Weights of a small GPT-style language model, trained from scratch on English Wikipedia: 8 heads of 64 (2 for keys and values), vocabulary 16384.
Each number is 128 + 24 x the weight over its row's rms, rounded and kept within 0 to 255. Layers, rows and columns count from 0. Numbers have three digits each. The size before them is the row's rms in percent of the matrix's.

# layer 6 MLP up, 1344x512, rms 0.111, rows 1099-1312, columns 64-127
108:107133128156101090133153125150103121099158153122148145118151141137165137093112134112066088114129133119105138141137131125101097151154129118136100125109184152141109176110107138136133148167109085
096:127141135147165124163150130187112138093105140147171134097122101125083113122126151107091161100121108181104072135124167128110170118097105078137099137124113095154178119110145113126156140127108189
101:144107125139137106100137137130125091094119127103141116123152126107058124128148113170146072087098139161122121105168142139090104127161103089111090077111130125113129143130098129097135136138123134
106:124126084071128096127143102157106132145151145067117092129101126159099121116137114123141138154123118156110132103120137109126101130150119161093134146135139161170161134119137154096183114116138121
097:116143120173122145118128126155130114161142125138152128090096128146177128132086116126112145111152147136118153115133137153079121138116085130104143133123159112125137152152157166195101143124110144
093:159114145135155152118144127132117110102133136113108117090146106094091146112116146139071177123133147104081122185127147110081139159161097096096159128110096104144157126125110131136105169119083106
093:090063111127116108154118160129160157140156148159150111165135144130163143111096147137116138107115118151109121120144145123153144093144154121157146100127163113190111116107129145158154129121135115
113:108094129131098113120127161154127134099124134166179171117105146133097160168113147102138116168116104145095131088126143141162157136169142114125115112098147133144097088101124097104115126180152141
099:105128111163098151114166127118104139147164121168155112131139095161130107135114129125163122155186116126145119116119131175188106095128128152131139133163119122134122102131146145117143118141178128
096:147142150132105124130166145127185106123130137094179119103125159127151109120143110114136098128125150109148101108114093131151131142113132099092128152102091091110128096118150166103131114103101122
099:139163151155147170112129110118132132132153110106120123107121139107109069154156136110142135151135118130120149050123164090084145121157137141146130116141101152113128105137177106148128099133110096
100:157129136134083125088120142105109033108125163137132097158155082117141100116143177116143148103129124121134155122147160159096127109148139108155125116097149127129144111156099143121091108121105127
091:136148145122125125126110081129122112128126105127139139101158105136084148106099148111153172136111111118138132103205119106083143146085125091095130137090126095148181146140134146074128134125138157
096:110149109142132078106159165172131123168132139092152134152151121111148127106128103081190099143145142116163108116159135129085053107117123121127140142132156169101163120147155115138093129116138145
115:108121087117108144102116133101133140118096156145165140136143104130127140122130125109113181122159116113085149149120108139169155098131127150128157129156129119147081133141126128108168097077137149
102:099158120134116093155133166127095110105129111157102125151101162175089128167130182134139127105151088082121104110112130132114100148104121137150145111179138105122183135116106111113107083141156143
101:137137091077147114109147139127121157097149141136094125090088136135112126123144103133132154116105135133122116163101143149121138113127109154147139111140136126109101171145162127130120159113121102
098:161127159131095116110101168104138127129095121182091113081120151117189120174121146106135097143104114132120140132129155110168109207147129126152128119150111121113128122133162119128113135108129119
112:097099129072104152102139108119115137103151105127137171133162119100133137179137130138153110138116149123172141176119131112112125121148145136098138079136108162107114127132160085127162161138120156
095:091115101129116087161111124106128139096127095110107114133148072073115118071117142131119116144157162172104118144148114105159155120128157100131129115082090125100150147114178142122134112128111148
110:135124140177124139124097138138087102134170117143143080144103171104109119133092174136136129111144144133140141109130107152127099144089078166167131134065118104107166142107102119124133084130121145
094:127149101115146156119115148131162147163093086142095171119118114163142127117101119139165195144093168127140086116154099144133148147134120147165154140116134117112095130141158149131117091136070173
102:066091128145139128141156088116147100167126119117195160116167121080117095104147143119115120133126181149111153114110090122128160130101126076122136124116140164101111148101143077119139129145134124
101:152117111121152133102130152133119142139101139108125119087091112135171162102122140088086181172180139125163103180125129110130146094149116153171099129101111120118144139180124144096111108106151152
103:106104136124102084158111162129169139147111126116161130167088128115127124165154150172074139142122098196124120117139161139135130163148130100102118105111178118153135132165133128122142105162125143
095:104114069122114141148164202111160147151153145094145160087112104143149136118140115138135146120104121161112139122146145109135091192173113130110164111095140117164117119102148078115107087154106136
100:136103114108134111107137170102127144138118135085100097171118123131118127132156104134139141096147133099092093175080146158135167137159110111126105130188197137116115162136107080163156162141127101
111:154174097121145138151124109132148119104160127122135138070154109154134119118133114121134128135131080148155136104117125172151122164101094111140122139088123149138102105153092131120123104088137114
091:113112138133108137110153138127118146106105115151140153116101164131138111110113166162102119089136119108118145086169159146124123180142127051127122158159141120132135112142157136146144177186130120
098:129113145097136094160126158149120098098124148134126123138124134172100117131145129098120142113143125098141136093108109108165127158139111093109139114156143106164129114139169098126116138157134132
108:111120131083132123070155134116152136131155103142114121137133105126092102125100116118111088091082145164126137180148110158140168114117145111110155145115125130122127139156129154116100127125128153
104:159137123098127178090085122120137121130123162124091151088115143090187105118157142149121118122132097132147175124134116099147130126140139075186123151154125087133141122137138140144172158090111137
135:128149146162163106133153146107137126147097128122148149094147131082183131143138123135092154158105162151126120099139119145153101157080148119156137120126150130130171116110119112146169103137140111
098:181149103173103144163117133160133120177124139182150125133131109138132107123165120153147116092146111146164105124116133149162120103118182125122130138132123092130150117144119140103094098141134112
100:148113171127156110133145088147195107121116115136157146162139103099174114116136109132120142139145140125176155136106123100103087117140130103132133134155102165081092118059103153183121157144097134
104:106149123150100129137151116176133079106131138151117125149103127106162110141109107144198128149150148141130112157136174156139147149134114135113094170136079107180122171136143122117163147104100106
102:123157129187105126149150135175137144131073120086151155118144169163184141144150166112095135121138128130144154110143120141089120176109125108079061096109139121115130142153103086132142108094121140
109:128130164143109128168117090090132128096110084119105154127151147191148098178117095095128127093136104140122133143127146124072156107145120122117109119152159134130126158131139129106160146161111142
097:086161198135113120138175156124129153110108133103110093143131136068109122141098165133105124142121146107130110130089142184111121104184089097146155109083124095120115120120159104160123152136158135
093:098123125116113160167133142169129138144119134101155141136125102146150085136116108112117162148128123102130122136138107114100086119093122118137124084103090132113210175130114146146158123132083148
120:127151116170110143126123152128130128127159128099129086103097116138150139115099144131134117128099180093150108102152154073130069123115151126111106141111135189143148151113140144130147107124097069
115:114154140128132160085128107147089139121133172129093137132114160124126112140129140109135129134129155108119131139114125133137131095146089120145132128136123162124102124108110146128122112097148125
100:130080176128110128167061170140134135128144116148152144115132126108144128137125143140112145132129147140148130082093078112105128146143104113162147107099133118122118109080151176157177099084130128
096:149105147121118136138109158135151129097128101129132131107111202116128133122179109085079137143138168128122114144107104115156163097142115103111162129118103094157110107181114127162103155128104122
101:129107165086082103179116147151123128145123107181103148148116178131097126142096142133134140120102114094126116101119109150113100148103123178091118154118117112102167140150113126104128129102134149
127:114134141147147187140132157156154122119180126065105101103115136106087109137147109120166117150147106138187104091098160176132146120113132104144123109137150133164123093132124131117118111156130083
105:177113148162094113116107156122103147164118141109151108153110135160142112166123102175168075130116142084084135111115151155187139139086097103121127119081130094130116097143123103115105153149098156
094:167124111090127112128154116147132102116148108134110116132150153085126066149157118126130126148188100149139136087118135093124122115137110186114091116147132139085089100108138133120171106161155092
105:148121111107129146156149135127119181140160140128145132113169139089142158134137140126109155140099168130167098124103164146117121124128165137154141102094125114158113139118095144104142123125101122
092:113109140111133162103150138150112128173154130098104130145150132123138162149099124144125136157152149115172145146124097161118149143164155127127137122135118146144149119114123106090096110114084119
099:089157171157139141147133121121098049101116159134112102125136095138155091119108125122148158133111106083135176114120110136138114122138065125129171099139103192136104133130165111131163129150133170
103:118147088180110155109156068117116152162108117128177107128101176127138100151148123138136182076150102173152110182139115133135163099140120129156115118126166117144138140122140097142110124119130134
099:155149071134064131159065131136171162144113115151152097130161123097193119091135091134092121118100167127128126068116152119129144119127132143141168101136113108090156105151142113142139183141170152
110:145139156128111124109155130104110143144145130163129144126114127132047150154158146119088136139125149133124130156155128130129136105095144122106160119154156191150117135149135173127145109168166167
095:157082161158092129113145152131146113155108148170157119115141109177114104091127109139127144147107126136123115110123123143118131156095123159131078141109177135147116146184102156131173147109157102
096:118156135107109104089167131100131091107132116162123132093151110170135091093122140126127120111143146125131076133125111143157129074131103150139124091110113081128074139125169128127093145144182149
102:152086119139123112140123169118150149133140134173127100089149128135122145097138108138108079138155172137122142159121163109117151176095123147118117160107096135114159099162115123130124154154150172
108:130180136125147131148096105145129107116127146113113118143109106103143116148063139166105136137120100160126157180124136139138118142128115140146124129118137141146158116152129118127138105183122086
090:112129132115089123110086104099147131123127116153150113148126133158161104126096152115133158128155077129128125108143092146139126136125143165097138124098109146082126095133151141123113132150140097
099:135101147113138106108126148102102119174125113140114123162111099168124095144166130144149108146155115136097115137107142103125090117154115044119132155116157091103118133138117123108072108119105112
109:097099138136122122107069066126135153102104100146144136106111126122110143180097164151165127115139123087094168165132186118154175175099154087175081140159089170122141155154093132102139091138178133
089:118143106141120124177115121088137138129116128136081105121143123160162159151107144125108118099084153160149128124174105119136158111083130167173139116098094105085162145104097128116120116132122164
094:114156157125117106161118124152159126145103118133109076173072112133131121141121098148176070167153143147162129133101136166100118123136165111106111148140140131123146156156122121106088118116119111
095:147135127115128148118088152143153133146152153088151112104172158139090123124076125152138105160122124131128090116128162110129103135169126108126133122136128135075123137099117217115132128113094093
097:131134092128120126148116135113184112110149173117138124160116108125134130097091143142124145134088132087129111166135178156126142110135172125137130133121152130106093153095113109126142155180118117
096:113147178090112105120094054119155124141130092164138116113149155116126151126120107122118116124098129114130142130108098102099157113121135070115168178177085150140178108140142129159108104171121108
095:097121123108162161136119138095131133156113149142128079078130151121122100157110129094143114122068105091165135143121146130082131143106117106063090136200092121137077114140142174169098142136067089
097:107116098109133125142124119140151187184157142117189112125102131128136150124165148106093122125132129099134139122136136109169069115125137132149128142153155115149140101119156171123116135101116125
096:092122120119154106151129124104127126099073072138109120104116146127156127124124110133119092154104122098138132122148089097052130151101142108162148130107151148153164134130133087113135137131155129
101:148099154120151086120137082135154145137116116178115152123159088135132077087074140156101148094131172116105120102124120102153142141117101118116153122101128106167091105109117099157144129165121175
088:143140109154125171136139130111142119135080131118099131122102105110136112100150152136164095133164115104132172134159090111123120152178127149081113126125122173119108136146091127127098149161148145
101:097146152132093139147149121128122094137114158142150132123168127118116147074122146118138111167163121139107159083115116098121165145140134127110137098126160148134135132087131139106148149162165142
096:134134116095146102120136125102169100093134158155117151094144132141111139096131147127149127122148159135098119164156167142080092153116130141099156156129139126140183092180169138099098122102128120
089:126126147113105149145119151144131137139084142116139119110098148100129167099133076100133143119144055176094135157110157117084182086130126120089138048150129145148149095130125097123147152148113136
102:185100105127130134158120128135143132113166173164119141148181183159136133143154144143115106162109120116133132142120128140114172157161136120159099112158118106127147127141117127128133125128179137
095:128141170121147135168138116114143140151150115142104132161120106125140103135136092080140120094113142129132159114157146121160120183162158148102121089177138128131122135105086116136111149137100104
091:109174121175140096122141126132136102141089113120138152125141124079083123139128142130137148113144133106124113121127122126099133148135138128100143137143109151149104088118121123175129141120123157
099:150143114098169133142103134125140141146119132113103135113128173152135130137121120140103101125172102115163128145145114147162117103109081154179134134091126127130109176131148140137165069140104119
099:126131100140109144166128142124147127142122144126076077163126155117167101128109132147130137084094159106138111173120118125170120083133134147091143126093094105144109124108115184121116145118139096
104:131153181150132089105178117134149129131129150151115119133090105138123112152119117116137154106098141177159132111164145108124079114138095116136156110122110173109107117095128128131118129124149106
100:097119136130132132143134160113132115093152116141106141113161141120171121107093133116108132090133132152081125134162118093115145183129099121135126134129108124113126163164121078137113144159136110
103:184129082104100130129104111128132102135181137120099130175135095143117114123120151128121157119096144096120097086145132105095158141145093094103109092154087159174089110118117134114125106116145103
103:114121122138120112100147127098125073137152158111105113160184178116101110179149102109135131098146123118106097130111121119101074159102132170131160167154124158150112118123133122101136097103114123
098:188113075136147134138110130140134158130126102102153072133064119108106130121143111149154129145127094141116139166090113143167140153136101154134125139163143092132163110092145146134126158149145148
102:127136173109129158116128130104087148115129120082095125097112112130099123068113143153137089148133113145091158147120117095133150104089118096111129143146170144123113084079108156142126103123176119
097:112117120095136085125093154154174118171112114135137138119120144123114145200098131094124118112140110115104160115101133101161148153094154126067134182152112151098097150094135136099158129137113074
099:129077131144168152141151126161112087110139104095175124107150105170137153140122113109109136113112164114111110078173138092098141094151142127143085130129111169167151191100162124115120129139099134
108:140120077118152133120099084142165148133131094118112117129092132114116127168094137154132109137125143141105123116093108116106129119102147125074145067140128092110131117149114163106179120142121144
095:159174115125135141153120112157132138134119139133119077153076109090127134127149127146120147183151130109120134139102125126143108103138154144108133156143171120158126148121094111156148126080146127
099:120155134122150139145126131163105134129178096160107151110168129124125163141154114121127105111127128100185128113130160133167113086122125097139121132178117152127126072127175162171143157148160162
114:152131113136110135155131148145132127094140120131132090110140159133117123084096173149097161110091189114131128129135125108095135168133131143127139179103196159138146138140170139090120099127128102
098:136157169117157116115125134141092129147140109104129157086102126177149141152151132124133115159135169126137128111124105163148124167157098164102172127140120104157098118059182088158134121096099099
109:135085129070104160100106128113158119097146164101130142116112130103156074107161095161102160138111134070147142078138115139135133110114145133122126139117107160120113143120131186157122118147127145
101:118134125136108135122106144109128148123159082114156177140139129110111096153173098136113143157154103107118145109087141142130133141117150143116123175147155102108133108115135135097143154128145140
094:130148128126162130146126103107123138155141141147117116120083129155142176125161133088121093136111139139096123148116116090113164134099141108138166102114127134144177177134158110088139120132131135
098:136109102121106092130106142123130165142152115137135158133111147123160156136143136119115134143147130117163114155120103138130122091129121136117088116111103129123126098097112142111130134141135136
099:135120150135107092107114152133145073130148119150155153137125103151147105129119133135158130144127095071108166158134108121093155132139072134127103141152183120149171116091155114149130086123121150
101:167133140111179092123145163136145145103138107162123089120145101106133155094135143084148113100105149129138112171145186131132115156126131126151135121103094139128177107085179107118079115179087132
115:133109136132136112138142135113139119123160097102134108134121117154126145125189103173115127128127092130103117131140147128089132171127167147131147144130114105100161121119094141133127150099084141
106:128171144132107079128144102147144177154151139122114101114115194178153092119095152110157109139155104195105091142155139130137150140134177133132139084099131114116151114141112164121140061118142117
099:164131111146114146122137062138161099131127117157090174106176129076149141119070170124139107120152094105084126149146130116099144167174160136107121122078126101145153136150156101110113157183158125
099:087116104108161146124090170136132162091162163139188129125134141136176110143138121095097118130105108067165126164113129120155096113175063139106141111123164139142172132145140185153157139123095086
117:110148187166116105153106176109158150139132166132110122127194139135108145108138143147099171106087140141136132136123164106116131148122123173146120115173100153103116143127162131115131135092106132
104:136110166146165096156109166134084132159083093141114154137163149112094125138114125102165135156129172114124129110120128130145114161152125115083125086122120138087131141146149141097115133156130114
101:108160106132137087164178107148127116141140082132147155073140153108113159146170121079073115149087141141105137154138130133125163113159156170113085116116124119135160137119091127128120127147066088
100:132104121116179129135107129121119131124162130175135175124123093147126102147119084121134075102103148131120151099150097117150143155163123084101107141146135140109116133168099118112082107171143161
099:122163133110144151100084168143077165141139111164130148131116088111095141131153147103137134151137143090139143148141163138134118120122134102167079131103127128111112147112117141132148120146139128
102:140080139184079136135165129165137108128101142142114105097110136081093112100181155149124159148135088099119139117129128145104138127116153115097113096124111138102134143128122134129149126180154154
106:110140114110113115128165169121101120118121163158125156067121132114110146107127141154151169133116160116116146112169139127137113145098125145127150139143142145119103105127127133146096169152145130
106:146121190114138173124095136135124127137137134141140128145125124115118094106151129131136122109110139097080151141145120174117136072106155134167125118123131174141113137149096151135141071141096138
096:120136105104097167130103117136113120091123118067089127111113135117145163093157123108144126161100163112170097167112109109085142150133117145105120131145090124109159128176140107079111121115105169
098:164127147127114173098190129156104134155143142076115120107166147121168081091110099079124169148120149132132135168166112128136090119103135136139109104095122104182107147106123141112089112108132119
098:153061108147127126105131109133103116135163127133103124151188138126152134137122148140108141137135086137176125126148171082129112067113169144087169157118125101173162126108109122111092129127102160
108:102138112133159129121152128092156125099105130154125131176128113104146148113148164125116152122157135091173159105152137117107165115127151126122085115089155124058092104112129111193109134125132165
095:114178111140146094120092149167110092138163179123197109124141150086116124113099122137094149137136132116137124156111146112136124106128104141106165152139132145162130112176160136141158119163107143
100:114110113131140150138152154120098105067149098151138106145104157121167110122139148097128106146128158133104172126108112095146159130168087115132135110143164113125133139121104123106155109144114097
097:157122125095124097090146158111116144119121114147147115157137115119096124144109096120093168119132144140141135131134122187144135097113145127161145141152151126111110099114128128088126148087119139
094:170068121128138153106123100116139128122143177112106127135098105112125119129152108151105114147161156148091111119157133105119159095160152110147113151114090144181180092124112140169114123096168160
097:154127126162112155123141132120124091137151104144111152151145146120128107143114087139098110133131144105122084172125158119136145129117142128148134146121128079117127080145109100127118129184137122
094:124135119142145090094131175138109121155101130137112167155129124132145088086142142136111118105100114131100173103124145091085157136077142178108129089136135140160125134143123135180142108169075103
100:084137191133180063150121164120137143157089130110154096101120185130145122128120124157084116122116103128112143147165121130135115118131116136159146100126165147123129126183102117131109146150148162
097:151161132110116151129144101136140137140151113111116101137164069144125099130113141135126090096137130104128090128159122092138102134107123158123121120126111099156159109165131151170104120068128075
113:171147125147071156118116120158093112152084122118170087123133139160114150102146131114151143132121112121154131139138136119093109120115109126117131138162134115115138133093124128183182119125126144
102:128141123085155136120180134152117125129137174165080105130117106120148119118130095184111155110122119116091149127117124137096137188120104119095134132088155100154095133154107172145114136128127072
097:162104145158149105127132153149153105162124136140141117128090149105125099087138136128134177105104091152128156155209154136122153139125147113110108125093144158109127094149134139101129132165140108
096:121112113107147121109110151141133102176132106130136119200159121137081092158140133132130166127161166104159120134136136156136142114120152115147114115147134138113122107151129133116167146166143122
090:179129136151136121104085086132135093135161169165150163117101156099140118103116150144159095112115139115125088113102115106105151094107095163139118133134121111145133123108113122138046095135134113
100:093132172105102120162108130143121137123106147126157114115130140133101135148083144104117112162161157132096148120151153149101151127156104120123120157140070168121125094169125130156121099142155154
092:119172109129112148157083164113169149154153120070148128162109133145148091133186157098114162163124166099155150113113060103116148115140150102165125106127102139146148124094131115133126098124143104
102:126124141164112130130140102108154148120133122093143119099138135094138154168130123136082162148156120143116131113089147176116125137137151126099176138107112082113111174118154164118115150131110136
094:118149134164162120111164074148118114106087142080093123149150150113155156164162098105140141127127108117137106145130116128149129156107098094131129136153164129093129070133097133112177113162091141
098:128122140157149145091110087169143137143118100148119143098102094128180099175110116129137102144150118134143138125109099073109142116170151155159126094136112091157128155113154107099120151096151144
094:156095157134108111129160207148141152108129131119092135133143131107132094108155152119127150119128110132110105088120121147130170160117149144159155122129118137108093130067144157113106117157112098
094:130122174115106131149109114112126188111124109109143116136083117146108180107158152119104101139140105136130082103096148136124143153122137138120134094134110149152141164159155098151068151184162129
097:099089091145125132110151129133132147098145107144133126127143151139158109134155107125108124074127117112145137148131092077069122123143167124118124160127116171167157129182103106116135115112114125
102:081115138135141088149143119129134147168130104130106136134148109100156152122106138097155131091124165110119151125120129113098156145097106131116168110083119141120155142132114102109161141161101125
114:089128175123135144068144135125121140140095133112106096097116123157138147109141124087131154082146153155172131111126109114157110117134111186125167118115130119096111121112133150136104112185130110
095:136108136129165132092110122125166117115102156122148150141130151110122126139130112111094139113136121124148098142101154139122170126150102093116101122163092181100152096148122103096164104138122156
103:142161144127144128096179111112117139127192147114121155092127101115134103160160113108105144096140157103158174131111107128093108111135131130147145153127098134155131150111105111150176108136148170
099:139097107153130151099128121095196129116122142109085134113161138101134131126053133147177111162160110124169107135145150116101130125109102149135101175157125128200094111113133139148189112102136147
105:131146157132122173063093149135165141118128122094162123122124108152121162111159122121120105121145167059120141145166135132130113139115119112151124077153149136121154121131103098097107144141107139
102:129133099103107118101128130123147168141154093104118134097167111095163134100124160139087076144126143119167125108107148098087142115134139134097140094152118158124083151111136098112164129134087121
098:183125119101188060128143091128100152129140143096100128135110146098142102151129178127135119118132127080089113099140110126135099158144139098083149150124164133113149163158138113109141144124141128
101:160164125117129098177146164121131112117076109173127128125131119106095109119147140139116153140160148117100178136114165127131136120103129118105102108123169120173171146125115154135097083129134120
097:158137114138134130115097065111145121157147125158129179141122115147156092122112130140112131102118094123103107096118128122139136106121187155144160147157097147152087125099134138175168104120184134
105:114101132201139113153088151133121110087137155113166124117107135151084099119094136125157118128135146095112141109141132177115095136139154138090122127118079140109177120115141089128173094121128144
114:104170127098128138137129139151155137137142170181120164182140106181134132134120119166157154136120151101114129186116126112102132150130132092112085129130146128083125126167121102122146150088087105
100:119101083146086140150108133129109146121140112107094130149110111150134117098112069113164103130126135145104112136088090099121080133092138189133110172126069138137107133134147134143154119149121179
099:160161146165112162169147140089159133111152104118167113108123164120076123114126149121127113095121125118148116137094141123091105118165153115127147150143163144100123159131122111170164132087140113
094:110124139159124143153099183090089122159128096138109116152093097183138109157153166096070109130098095141182165152138153135143105141122106115141133125141126161127146113078125151151174124138122125
103:119167136179115112148143134132115096098137107169155109120115094103125124136150137106123106137121133132118137121153132152108153153104175094078110152160158125157118099149100098167110168112149093
106:092147113121160095137116134171138123100114101097132111152121170091170121133100190126126142144137124127127073145101127124119141135095161132102136154115104134148118160126125134132121129101161141
089:151150148116096146158108145129121114133125135106154127148147127107152147122167139126130126135145174135128091087120146129139145110139151110091123094155073137093141124156145125106171133157119095
098:205171143156145154143148120138148137144071116081140126128116163124086137099106161118159157125097082129137099123149119167148136101122132146119130103120113122127158179140134133153145116146125104
094:110137145121127088175178163111114100128122105129112124118126149189136100117145130077116123119160160139119140160169100170086144124143091085126150153133130121094071104140112101133144053111153140
104:127086114128121108123132109123125199120136131107098127123114120114115123130100098128128166112125143096096137162154154153111145146119182144111127100119134135101154098144089110088118127152087115
099:112100133179113102150119131118128153142117132115115146119113128148100152134141113164133132163124113145129098135110153113135121134134130116167138133144117119131149135106085141092117118111111154
110:134126119115161102145111153168175124131129146114131122147153107137155106162175086121119127130121137125110108111160122174167162159119124132136148133126123104152117123149148133170079158120095123
096:154085160117114187116131154110122145145136125139140122148168084131132148125125110175119152113112106144121157125130139136057147144098121183116139160170101114128120146107147106114137112120141133
099:134157135097125126175118112154155134128131134142131143137093112136105114187107142141178142140091095111128135100119160124075139088111109135120117072138213102124048165136095146129112127117137145
104:139102102129133165081136134106110176112109141146149172098168086130135151143167092119163111131107182060178119079129139075142144140142163131114168142147124129164142097143091157107102104139124156
093:128149115130088134131149124111196101144124122132102101141085108157098120107079086119163126137126085161133128155089135138077125119140143104121110140176169148165114117137100162130129133113072155
099:088141136156151131113111134171115097120113193140113145125153157070099128126081124179116120122160102122155092115095135151167160113083102097128121165127143144116132179161203115105145103120151142
104:123098144130117110120147164071154142149153096127142122137154150126123142139125139168171152129133141126117155056081116097116110106128118132180119154139110100138098140144139178139146172163152126
093:136137108097159084159128097109115122112138122115089198134147119137134122096055100144100161108117141126156113120135125126124129090185120146150145147097107152145105117138071114153081148102141125
098:121089132097194182115116123130083127077118133134094153105143111172113116131102122152127131080087124089121101154122154128124142157112145125114128134120091125123095128145111109118123156149130141
101:139131126087135187152146108144141118112125131145128109133134151134089120102159110122195102139110107130100098089050178105088157156103152148092130111166148119115115119119100135162131097135150126
118:159140123105142101127195135143126119149162149183101130132101120167120148082151107138118098114081197098148132131150097155120155156140131110105104178114139159084144110139140126134155180098117146
094:144150132168136107166130092125112099143103142130141119176143124126091132133140114122142160125120142088166127115131166122103147090125129124120151107127199121159118130142126145123090143106156142
094:101109132113162172147109091148138163141125153110167130103136124136155144111121093116149157124128099157141123096179155128132146151138149132126145124155119148119158148119167166134076147122134120
095:136138180135100144167163105172085112141135127113125155115110140129147124145102111129122095121117136104154116062141106109136154140120086105079143127120124131150122142168158131099121104136106127
099:130144133107107147131153125091135138095168082150089131141122110178150132095137099120160115129131103122117140150154112107142100185180145140119144153103100128092100125175117150125145127110158157
102:146130106150110117116133127121113092144114112129072152135149098123100094103121076172129118117107152085126134151134126080113146131085111155093179102154140126148141168109169103150140086136134094
097:115096131116113077110133139127118130148093096127148101113149125143108146126120111109154122127110148118140145114129121145125097133093106145114139155117095130130156191101129114117102094143117123
098:160131152138158146134208135108154097185141125140127086152152145113106150119168124140148095152121127137113122162122143118141101080168134136104079156159104112126111114165143118135075088129119122
092:165129083146139091131142130131118170093129092120173122173106143133123109089126118127119119147168091109149131151144096178091078102083108107109107146135089105138176108111108143140144113107105113
097:123103146092128099131141094105126123129114099137099119116157127133158098131133090126120104142116119174108121119119164088132103146119160131118117140122146150090118171145144154142116063092081149
100:155140134180106142140118100078112077100098111101127112123143120172148124196166090127111168129120103139114104150068138091168156127129112139166143159122127101132147160118145118126169163118133157
111:166096145115129178135083150191138136135107139092094131103126152168110104133144107174138110127133130126141156101139146089123094148118153107128144104177104105121128097141088115149124153161146082
100:132135140102124125165127155109135127105108115072117119165157099134137145130135140103120118096099117109197103159119156140122136124133137158125106141153122110147142151127141149138133164113131157
110:072148178151123142157117120133137118139154155152128177146090129179113128108176111153120123145102071128139175146135146110104142146136153138109143122193145135087119133175119119093113144155137154
097:133128160101102167154092126108116121151120137122118118089091117086174110111107119174114091155133167164094156152152120128100128168130124112095139069067065102141143116099115105090128138097141131
100:130159145135114149142146132125127127134133117104125122122075148147136118102125142142155121168120142102119131106141164130110109135110102090132118163077133103120155158109094152136145176109122111
107:141149119164154092100134133114154126154143115150112064142124105132105147137109122138127171142116119129152122115136130112182158183123094134109149100146157100131134113144118081145109128160116138
101:117182081117157153153138090161121158146098124133101158131124127136129155174134143165137121129144106112123138146145101137096113124120146145148093114106127133140118085166102155125145091135157153
106:105137104151142155103144111095128088115111167123149148129122144109129116115083072151130136146138153097071129122124138163071173159165087168113128117107150135105158129112083144118119117125091144
101:122126129119148124149164125124167134090136119158126141131143118137117128139122172178174126127136125175111132160116107153163142082091108100121125169140119127118122157123112098112136150125137154
105:163121121166094105121136157083125150121151086120130111134118087136145130142114176084084113164122114137124144132100152115154121135111142089089145137123168099070143131154133144121153101151123103
096:149122166101153126128125116142127116100114113097147128096132145153121100093121128104161098167129114151165181141150107101084168128121153119108162141160179161182115124117118119142116134122136128
107:102107116123110109149144192115139129120141124138158114129180087132110149139135140135107169139105104108128124125139141118135136155156077143126114084125155121134108113149101158096138171120134118
110:129177171131136111149158122131171129164129108167115101135096112138106071110092168139131107144107201153153125142112139191119130113138136106087152111093127143128150140127141068092080124174133153
128:129098080141161119138098096191150121087149114146138119138178134108123109179136111154124127145102117162121117134124132097106152145112099167127129147123137092107101087090157126116158137122142143
093:179120127131115139142132087115135084136109132143127157126096165125091137144108113139130102156117141120111106141076138149137173120143109151168119171095141075126156140155135121152182130050150139
107:120146138151120124107127118101123118158112108133110143135112118115129124115168120163119138143122134144124157152177116115112098101120122087127079151191164136136134143206183120137131159159095130
098:119130138137117112114110132107118098110102124114105119136113152095109143083138115129104127112118157096147111140126157149179111114138112110088137104160158141112130126157169110173141182100093129
102:138116103127129110148105196114115114110139122133122114118103126141127142112197138140144095138110152185152101123130176153121137123162154165142133130137155137107136140185142165077110090166082139
093:117134151109097131149153138138185082121147103133141149140143142105161141118116138113095139086090122147121112136147128130101125152125134163134125137131098129136187128100161097096132176143072161
103:157171105116129122095145117143123121090138120142085136122097102114154150124124120144117122114081123120168134110140164192163120171117139120146152164096133122116119130075143106106127133072141170
105:105118113159123168109148164115131113113121131118100129144156175162132155116127103093168132143121139113109101087176164118122140118158120141172095137124121113065112142152140098121129093079067088
095:130102149142152116122118070094116116103124138146101160122110164128105102084114146116143136091158146153092101103107172131131129128104140127145149100120101093136093153139089148156091115167151092
110:098072138157147096149082131122117131102053089116125144089156106129134184159104152110125106100094126055125111128128110132121100146122142154153133157142150156160129096107139111122130141148163084
105:140176140148126130121138125168109124153116159125104124173101156108099136115110154124089146144152133143158150107128142118121101132115160181162118140148170130127099118110128105105105091122149110
095:136116124147119160134118115134126129100126112119095126140153098141095111147108172098163142091124136110119096116133132111186126131158145132171136145150088152154132112114127095108099124125134114
096:130107125131130138141128139170118138176153136119128131084121086082129153161157110111104102129171084124113175166166115119143137094094090131131145127163127118095146125079135151128090117136116154
097:155107170126142122123113138120161153153137168101158122152151132093179100139168102113114084140144170134100121096124095109131091107130136133117137097102093144093149118143153115109100141105129163
101:104120156131164169162124135118155114106128181102124147101162106138130135114146121074135151101106147125120094152132083117137125162141150144169140129121109143106127132159174108089116179118142118
092:148126129092128151154131087101140120097155160130134136149109151158137118143119132127185096147118116150096110151133122116129130108129098172150146082119173129099133096090103122185139105123177080
099:151201119114123136096144166150168101117111131125151155143109140117138151148165138103146083124119109129146106118075120097162158139117093097113141137120118105146133133135136137117145129166123105
110:163131124143125173123136102138120176147137133100121139159139142153122137102139089172088080097114154123119138169085139145129160119156139142133150089123116134094115165110130106135142135114155154
095:138101156118131112128131144127159137124141100096155147117094165151134108150139152085147065124125159163159101105117140111150127126133138095076109135129108104122121096115137098120112133110141142
104:128144110131120124143115168132113101153134162099131132147141107124128117144125167118147090134168164140123132140172101155105137156180142123122151129148103124112095151051138170114119117127129153
096:098150105147142109129144119096128124098103106106123144103122132115102131116110098105134147093132080145121120163109132115139130157156118116122134172152134093136145138145116078100174149149103128
098:097118164177128133156108118120088125130124135099158152121154128117099117101157154128139168156149130104147151113145111138155145154159179093133136064123086141101107063160104129135102131137138130
099:107150164123147142137127119109124098112147138147123114133122126129099096102124156128146094126122096107132133078116123133139108122114110074126174136136081138127109118126177073112064121065144113